config = dict(
    init='normal',
    init_std_o=0.0048,
    final_lr_fraction=0.0,
    batch_tokens=65536,
    seq_len=1024,
    doc_mask=False,
    dataset='wikipedia_en',
)
Each number is 128 + 24 x the weight over its row's rms, rounded and kept within 0 to 255. Layers, rows and columns count from 0. Numbers have three digits each. The size before them is the row's rms in percent of the matrix's.

# up: layer 2 MLP up, 2048x512, rms 0.0876, rows 321-367, columns 64-127
# down: layer 2 MLP down (transposed), 2048x512, rms 0.085, rows 321-366, columns 64-127
up321 100:130162123197168123150107094126110127134095123115124154117183089125081137150144129118115136109155131128131130157127162146115134133106099127128171110135149135105152116130136139108114131147112168
down321 099:159137182116120115107117149141095152125163112126140127145121101116080111121143126143163128117111128162113118135125127135101142116107150164138139130127077106124142102105128149166136126125150169
up322 094:130132110115132131149079170133078117165120169110148152099169084095073141145095120111146105116109110148113108122105103139140125104077151104144174136123156089127109124154119090116110134106160120
down322 094:138094137116126105170130095077130124135151101159075066143148126134151162143164134149114135114107129141119142103135158170115100156143116136118152103081150116134097155114181106142164117144117157
up323 098:080112125122111115080164165128194179130149171134091154090173113115099139115119111142125111108169118119134165129130123153102129138116142126148132132125161065136125136158159141126104137146149155
down323 107:090138150121100140095119165101163125107137141078131090135117096095107103124144143074132152104072102148114111114142161128128103140139127137144098141122129110148063138111119115066183108165154132
up324 093:118144118120147140103088098141120124109154144064105177111155110140143099137146102078095090084120142127136149122132097127103122183145111106140143088165108161134174155172134092162148122108157108
down324 099:120173085177127126133142182114095129122204141139121166133133106117111142144109108136098138144168136148149130162138096155154114121108080164138116061111175166114128129123119136112170129140095103
up325 097:125116126151124162149149154108118131140112190131148140139133117155097109144122155157126108107094129092112135168098117144121087103117119114091151133133139125132144145089124153159082074114096142
down325 095:082101166179137120141124164167117110109082097148159110148183109136072146136114090133127096118142139118129106129176113154142127093121163099108141130138087097092092146121123143183112135164143106
up326 092:200136137162142136085107124128164102119145108147128119108154133103153064101148120129114130143097128178099128157098142106144167141117106109123133145136135148105116178145101129147106156150201121
down326 095:117140122133144125144158121118145145093127156121111148131091112127142152092147178118147152129137126143131121079122138128111181124129177117159087135114144147137133082131137099145135108125115152
up327 098:143109106129145143139098110112104147129115128144141096099136123166118163157156096116124136119142140124129135120155147128191136111144122159142118149149175140175141157183128110109144143129110145
down327 097:094084109109146125126108156102166138136146137152126174119117100067129154121184130141143157100108153122130093095140148140143186093130105091145121113099076087139100113139145100087099130131098119
up328 097:118125074146153130127142079113157072115132126121129109070142107148107117154161127101125126098124128142157159118114119148149128170155111176099161159137122118136119089131098118168129133103115114
down328 089:133156170142098176112121144145136168137108154126150137139106130134157149160152083100116089159126113135095124143142101070088126131130163085129121119123115097126145142109185137117126124091143097
up329 096:133116132121131089129126079118118152104137167135112079088105154153142066102164112123096111126134119124142149122146131150104119162122105160129100119142124080105114138065134123150143122155142103
down329 100:103128109119152146138141131089124102154104172145087136122100188115136125116138172083150120084105145123133130119091112099107127150124094180126098155130088142093141132127128113137141134126156129
up330 103:117092163132123130122101179141125115163097117135150147111160123140140098149125121165130153155121139160134157112124125138118132136101068121077104160122137132137133157151144119143154131107088188
down330 104:145125108100098176169152087178116116075106094126155133132160117189135113100135086153106115105145166138070145120093136108122141135127128109116095141127105090096150138133127123169178121157103124
up331 089:141149121116110130146189072107104127120151106153141169126134132141145107157125136130144112118153131110105139150109138085139138144080118162150124118139124145121141099127120097062125139141122114
down331 103:108110110161123110120178123162147124133150135083139152143104134143149133135121118159103128120145120157073100091140138141161149101136159145164125137145132165127154122123151147165099173159183138
up332 093:137114117130100117149091103158106154115148115125162127137078120125149102118152149132120096138130104129126135112128138142098073153120192153068122142123139145104094093147138106108113131132114151
down332 092:118172138131142089099093085134143123125144151157090086112100095144120090134121167134139125146127107153116130162117132082125124093116131086108120157148139111110111123132112112126103095118139089
up333 102:177130138139145148163118125104168103114122132146154163111108111108146145135133196138146139126135122142049115120107136152132169118143104097142129147184106131148114121131140105112095119158100107
down333 096:118153121123133128132110139115167157120138098155143132153162122200138095106136091122176114111094141145121169165119143174180113101161135131097117162150138134159137119167126097139134145129138148
up334 118:125117111118146133122156098119094121118116130120138136145088080134071131125073140128103101107152128113094153119110143120139147179128168095153105092086145127142114129092101110093146101154100134
down334 111:126156130171177151132105139098100168145115141142105149091149126125081123090127147086119106132120116110081114162116141161165129136117174131162189163137095170111110128109144064124130098103136144
up335 096:106149128095163125152087155113125148115128112172141107120114094112129133115141145159141169129101097123118158189160143115133157096123158190135125119115156142093120181132077088113157101094129160
down335 098:137112175137112141142127114095146116074088102115155148117088187094133147163156084102133157128130122118173119105151091075109110098135115117149163153155147109117122151113131147115084121119110112
up336 097:147131114131146082129132132136111081132126137151147075175176083091118135150120132134124117120107108123112122125170085129074172101081098137121169136135145095146115132144143144111083110168116140
down336 099:133086138116134170093134115125119144115168145113153097100092078151169118089138126101114116133113105129154120144151166118072130139157125131083111096105148092137129150126074057154127135135116164
up337 102:104134114180110082089109131148151118155118131149115127120118106149119120089141148102122134118155125160113138100161133139110129120113111130129134177159155128125080175145166104137112127132117107
down337 091:134122156130076122113093159147110160100139070136120112123145113113102157109120155121097108136135170090126115120122131130138099146116138095099126126142107127101097126107112123134178147106147156
up338 102:113145106117137156157091141116122141169133137118120129140125119142123141105130130127129170108136128106130129123138127090091144158139130081134145123121145096067157081179098100085137137104115113
down338 100:160107131133079168163145093158103152117154158129115143128084111110134130132131113164120110100122124142095117101114106151106147121073131093154122128149121123130108127076119123094152225123154141
up339 113:157174098134129064181129119151095092176142102110108107136136092148138115125159137111140113117138115156133100157100096089136165121125096125124115147134143123117140110117142086134126174098142175
down339 107:131128152160095110129149184162064130125146181154132137116095102125086121163113178148110146113125096154111096149119123125070135141132117098136100108113114127112099133126116120155095108127113152
up340 117:148148120147154113127116120139123138147124143151127171108124130107122106125107145146122096134151109140120103156130139108141128128157099099149130134149127140145151133120144084152125145168096132
down340 108:169129130133134155130094109114128141090126151154104104091114160135163102119140161173092081115147102122084178107097113145111139105162133109143177102121155142156139156127128080146085154101114103
up341 094:154116130118123118100100131096124129130132123169144109136140128132147151142084141119167162109166122136179147115157124177147074157154160146120102111085190117122129156107164097145135110164163119
down341 098:157159147133110111132160114124133085126114152101104124140113083118165121121126092133139135167138123132130095108124152126136116122091112145098093147166122129161148148129144118163139137120147134
up342 105:152147116168096140113137149100111126167168157128089148146126099107108085167103166182129117155115104134125156186200131111089122108125118097141109091091109115098136152113139109083109131083097101
down342 101:142115073105094137119149141079173094092131111099152109136118124134155099130109101148111160098137142113139097134105127105112143131118146079135103113186145156119089139133088140160179141158158101
up343 097:125121163135125129150133071143121128103156138123169109143111112107138122110145164137131131121123136094103139148113112172147168113146109153126124123113153133156108148119165123120147099175118125
down343 100:156198105142133092124122118126126164127148099120093137113119093127148145113165142125137138149138136098096122110163095166134152106101114183163144145102130131135129134120120111168139125126161142
up344 101:118197088147133140123112102103134129099118172139123128123128110098101111140113098158155151151142113096115153145129160115166127149102129143147179111097137097112135119137131120118101134162092140
down344 101:122125170150114117115130091165114148117106166165150112147099133113148100128164105132108144139106127127186130118171125062115118121111093135117125112112172069141126139136145152138076139163150119
up345 098:130115129094151145138139142116097145095134183149179194151144158096104103140119117134120119113133114141142147089179103113151131168135134150128143138150131174147153134123140097155104119126114101
down345 103:086137157135119132133131173149103099126166157127111137128128107133175144119139109128185129125142145109114162139074116120158118126089118115113105137106148149155118118170156156125153136117133122
up346 099:176128149134124089124161084143099151127112128146125141099120136119135108089107157100146153126140117149136115137133142129135131108154160106149125119121150104137157081124133159151106145120098125
down346 092:119111090113139142124128152109164100076132133150140130112136158122104127109176121136113121104110117157140076096125132111109112093104090135126166168099139168135091163133139076107137140097145131
up347 114:119121086113104139114113140154103100121125116156148122129164135143168138180079099079109135140120143099157150108152137148109120156091132115113132124157131118132121126130107113095126110147166099
down347 112:140154134100124142136117175160099123145142157139148122141109096143136150117171186169108188138097139111137130122134137161110077144191107126166108114130151121127149096125102113122134186140092125
up348 082:115104169120133124113105144137131118133123165153130186145142123103128140146124145143167098146095177106132138137133121163098174132156130136166147107121109142093145129100159104122079082134153118
down348 097:101129114134115121157133118093146125134153123075103117149134136157109145144133122116139121137133123123126150147118109167173186109137113168138103142119129088105117153119151148095122109115109130
up349 093:148131146168116149090179169172148144144132132149162166149127106114113112134131138134084169153138119148131136151126156104162123106139141149128130162124152174115118137135164133115167130125135154
down349 101:106103135107127126150102093097104135158086110149149150121112113108138116187133146091163102166137097097183150114149164145166078119158173115115157091153144125105166103153187121101108108144139150
up350 103:108127112153179129167135115119128117074147130135117095130098107134143094128137140144130127117169141081125081113142149106129131145120124095110147118159133091132130173123104164150109132135155115
down350 101:149099128156142101167098119138140122167117153123136116143121132122159144088108133147096128131162141089065146175142071155117145123117117129160103105157115118103135167135101141145157136078161118
up351 091:118105118120095127110128120157113114122145124152172083156131111120146123145150125065110105111142164137147103103151135125129138153123142145138126157127150110135142081124137128115111098158123109
down351 093:072105121112132120120169123143101163111131094152116144143166112108143139131109139120157093122143119084169133127118139111061124116134121134148142124108091112147153110117075120117130110129104123
up352 091:132093089107138085139091156150168129128127142134136098116157153162104100123108119143139136122116142136155105123162152170120164138120177108090122156104164147067133136107117132177165124130144139
down352 093:146088104098133139123109133136125137103149084131133142091170124105171115105185135089080154131141123153151118131111147155142154130143157115104164131119154121099130131139146178144093182114088101
up353 099:128139121102155150147113108123101149162095114157166134133132162110140159124146127128161195148127048130099148134088163135162101114159172149152096134122141173146116113141143170129120150124115135
down353 098:134172117144162128085142096113161101116101139129137122177112104147096139097145124152144124125128117174099127133131136133145118125156111151174111154156121154138141089104127104136120132120134134
up354 099:145132119104133090120137153105154106155169100127124140156153140148135106130110120155161095163120169122141132117117075173101134118161124130144154124106163096170133110079150095077127155124152101
down354 097:094140113120111142146096176142106101181141153099130119123120145109096129124116135139095121122125131082141099148171124097137189184122111122166134116088123133146100081133132117134135100129084187
up355 097:116145109112120103132096129135173115160137117074137127137121117126119133142128108143146127128161129158123123109105142148098071154176139105169113100166153146112120168155130129135155135124150105
down355 089:117129167080092150109161126118083067148088141077161129106147131152140165181132143129120136118136108167152102108127138109114145156114145126104124129169126133148158091137123146110136153156115146
up356 101:139150076128187098141154147165100096107122153182098137116120124104102121121105129117176148136153152122135135154139179146156098149140086102103121156145067139145150142128130119123109134174128127
down356 103:110131148122086109139123154136113111134144140136130097102118115118153158147135125120156093098108116154129160150186101067160127111143191123126161086125093147165101111146140121134085093110090110
up357 108:155139113132097120154102128156151137155132158174166098077089141131179139083133141126110144076135093149182156136055126121117162125126123173116148145145148144152117095132141118112127129127130180
down357 102:153093150099140135104119104144129122118097094112093117122145176161168143143156137080116107123101116117101145109128157091138143129102137130119133120125118108164124112114130148129106133104155134
up358 092:076052134132121133119085148145111097143092100108135109136090127152163138115101129153148106110137168078141100135073162170135151111094108135114045115124088122175079121131131104116111187127096156
down358 094:106089155138145124120145153136117143161124093141119139112131118095102135114128123138179093080092155127140163148136120125152114132119099055108124138128115173169140131162127151079165170130108133
up359 095:086128169145075128166124142122117092164149191146123144123106150129074135121130139146099155117112086170141109169095152153129083171095150152122123093170148150132141119178103142119163133089110135
down359 098:129139132114158127143147138116123156131108136167111117083159149143138125142126108142166118183131105148111126102133154132141134087109130129149113130096106120081096157092125143154133157150120156
up360 091:123132138150140125175146140110140148129155146158116118127110162126160118120110124103181130112141120138140115132116109138133134130139151161155174141145156132104138108117150119126112138104137144
down360 097:141117153103166117113158215114174131116112122111090090083125138147147102146133115169130142090113157118147107147141133177136133084157138140115147170102131150141128131113151157127126143105136141
up361 111:095122134080156125184092123141102125152129150125134118143137120092133123137107142161128122145132110081156175116120123106129123116084082156108117070128108076167075093115126145130092105106148134
down361 098:154119140122150111101147148096106137115171146122140168131113174107117121128124165140155123119125159152095134120104133131085172114151120145150153144120132146100183109128144134129119128141140096
up362 092:082101158120129125094130119125149153126152103090168156132105147115134148134141147145087174134097133130104153140168149125102138152115102175142103134153109137121103121122125139160127161141127134
down362 105:117117134115135146105134137160125116115144139120098145138160081127095152134119140092138157106146089133113101139134113108094139132125118140146128162158094116142104152144130129130123134137177125
up363 100:136116113093102107148114149096124088138143160084146111155111162115148127120130146145102163127151098127128129123125111147136103118106132142135138125100122164120130124131115168139156139174169148
down363 091:112113116118140117096127102171141175139178112113129109118098112117146167154172114105110128196117164145157113110177129120140103165101126155098093124134069089109131092154130087169142116094157116
up364 123:095139150148179092113163185115104102093123094149133105111118131163082137127124129160174140139112111104133164125156155117137104145135138122119125157154126154115180153109150107110149137120150089
down364 092:157110113136101155140124081164119136118138137109117157124131165129163109105162124099112098108097107139096087112134086132100148109101116105125149156128134140163084136135124188141117146132134157
up365 105:125122145093190122135091110088114139129100109182161129130139150118116132151140115106139161076137149104177108114080153133157128132102094123131171164123133128136144169117148130102143152157108112
down365 102:133151165118090124143122078198100122091123164081138137132132130116119136136159110120123125138122149110066116168170130097124132119124125164114123097077153136177137117130142139125133112100131129
up366 089:128147122142139092118070141135119158122118127146161166177103127135095139149131149145077119090117142176155157137128143105109089130174148132124191143152123170114108128166137123135131126102142138
down366 091:132145154140137144125116091156125136123104176132152134154027118144121125142152127140143113136124115156105160126120125108105090118160152113083116120123094147145126123112159129141104084130111094
up367 097:109122136110124127137154140095126146090139135125122128154119121117154114146104086109153157133168096089177145087101188111139141150154128146108127146152164141108150143109135109114095125120157115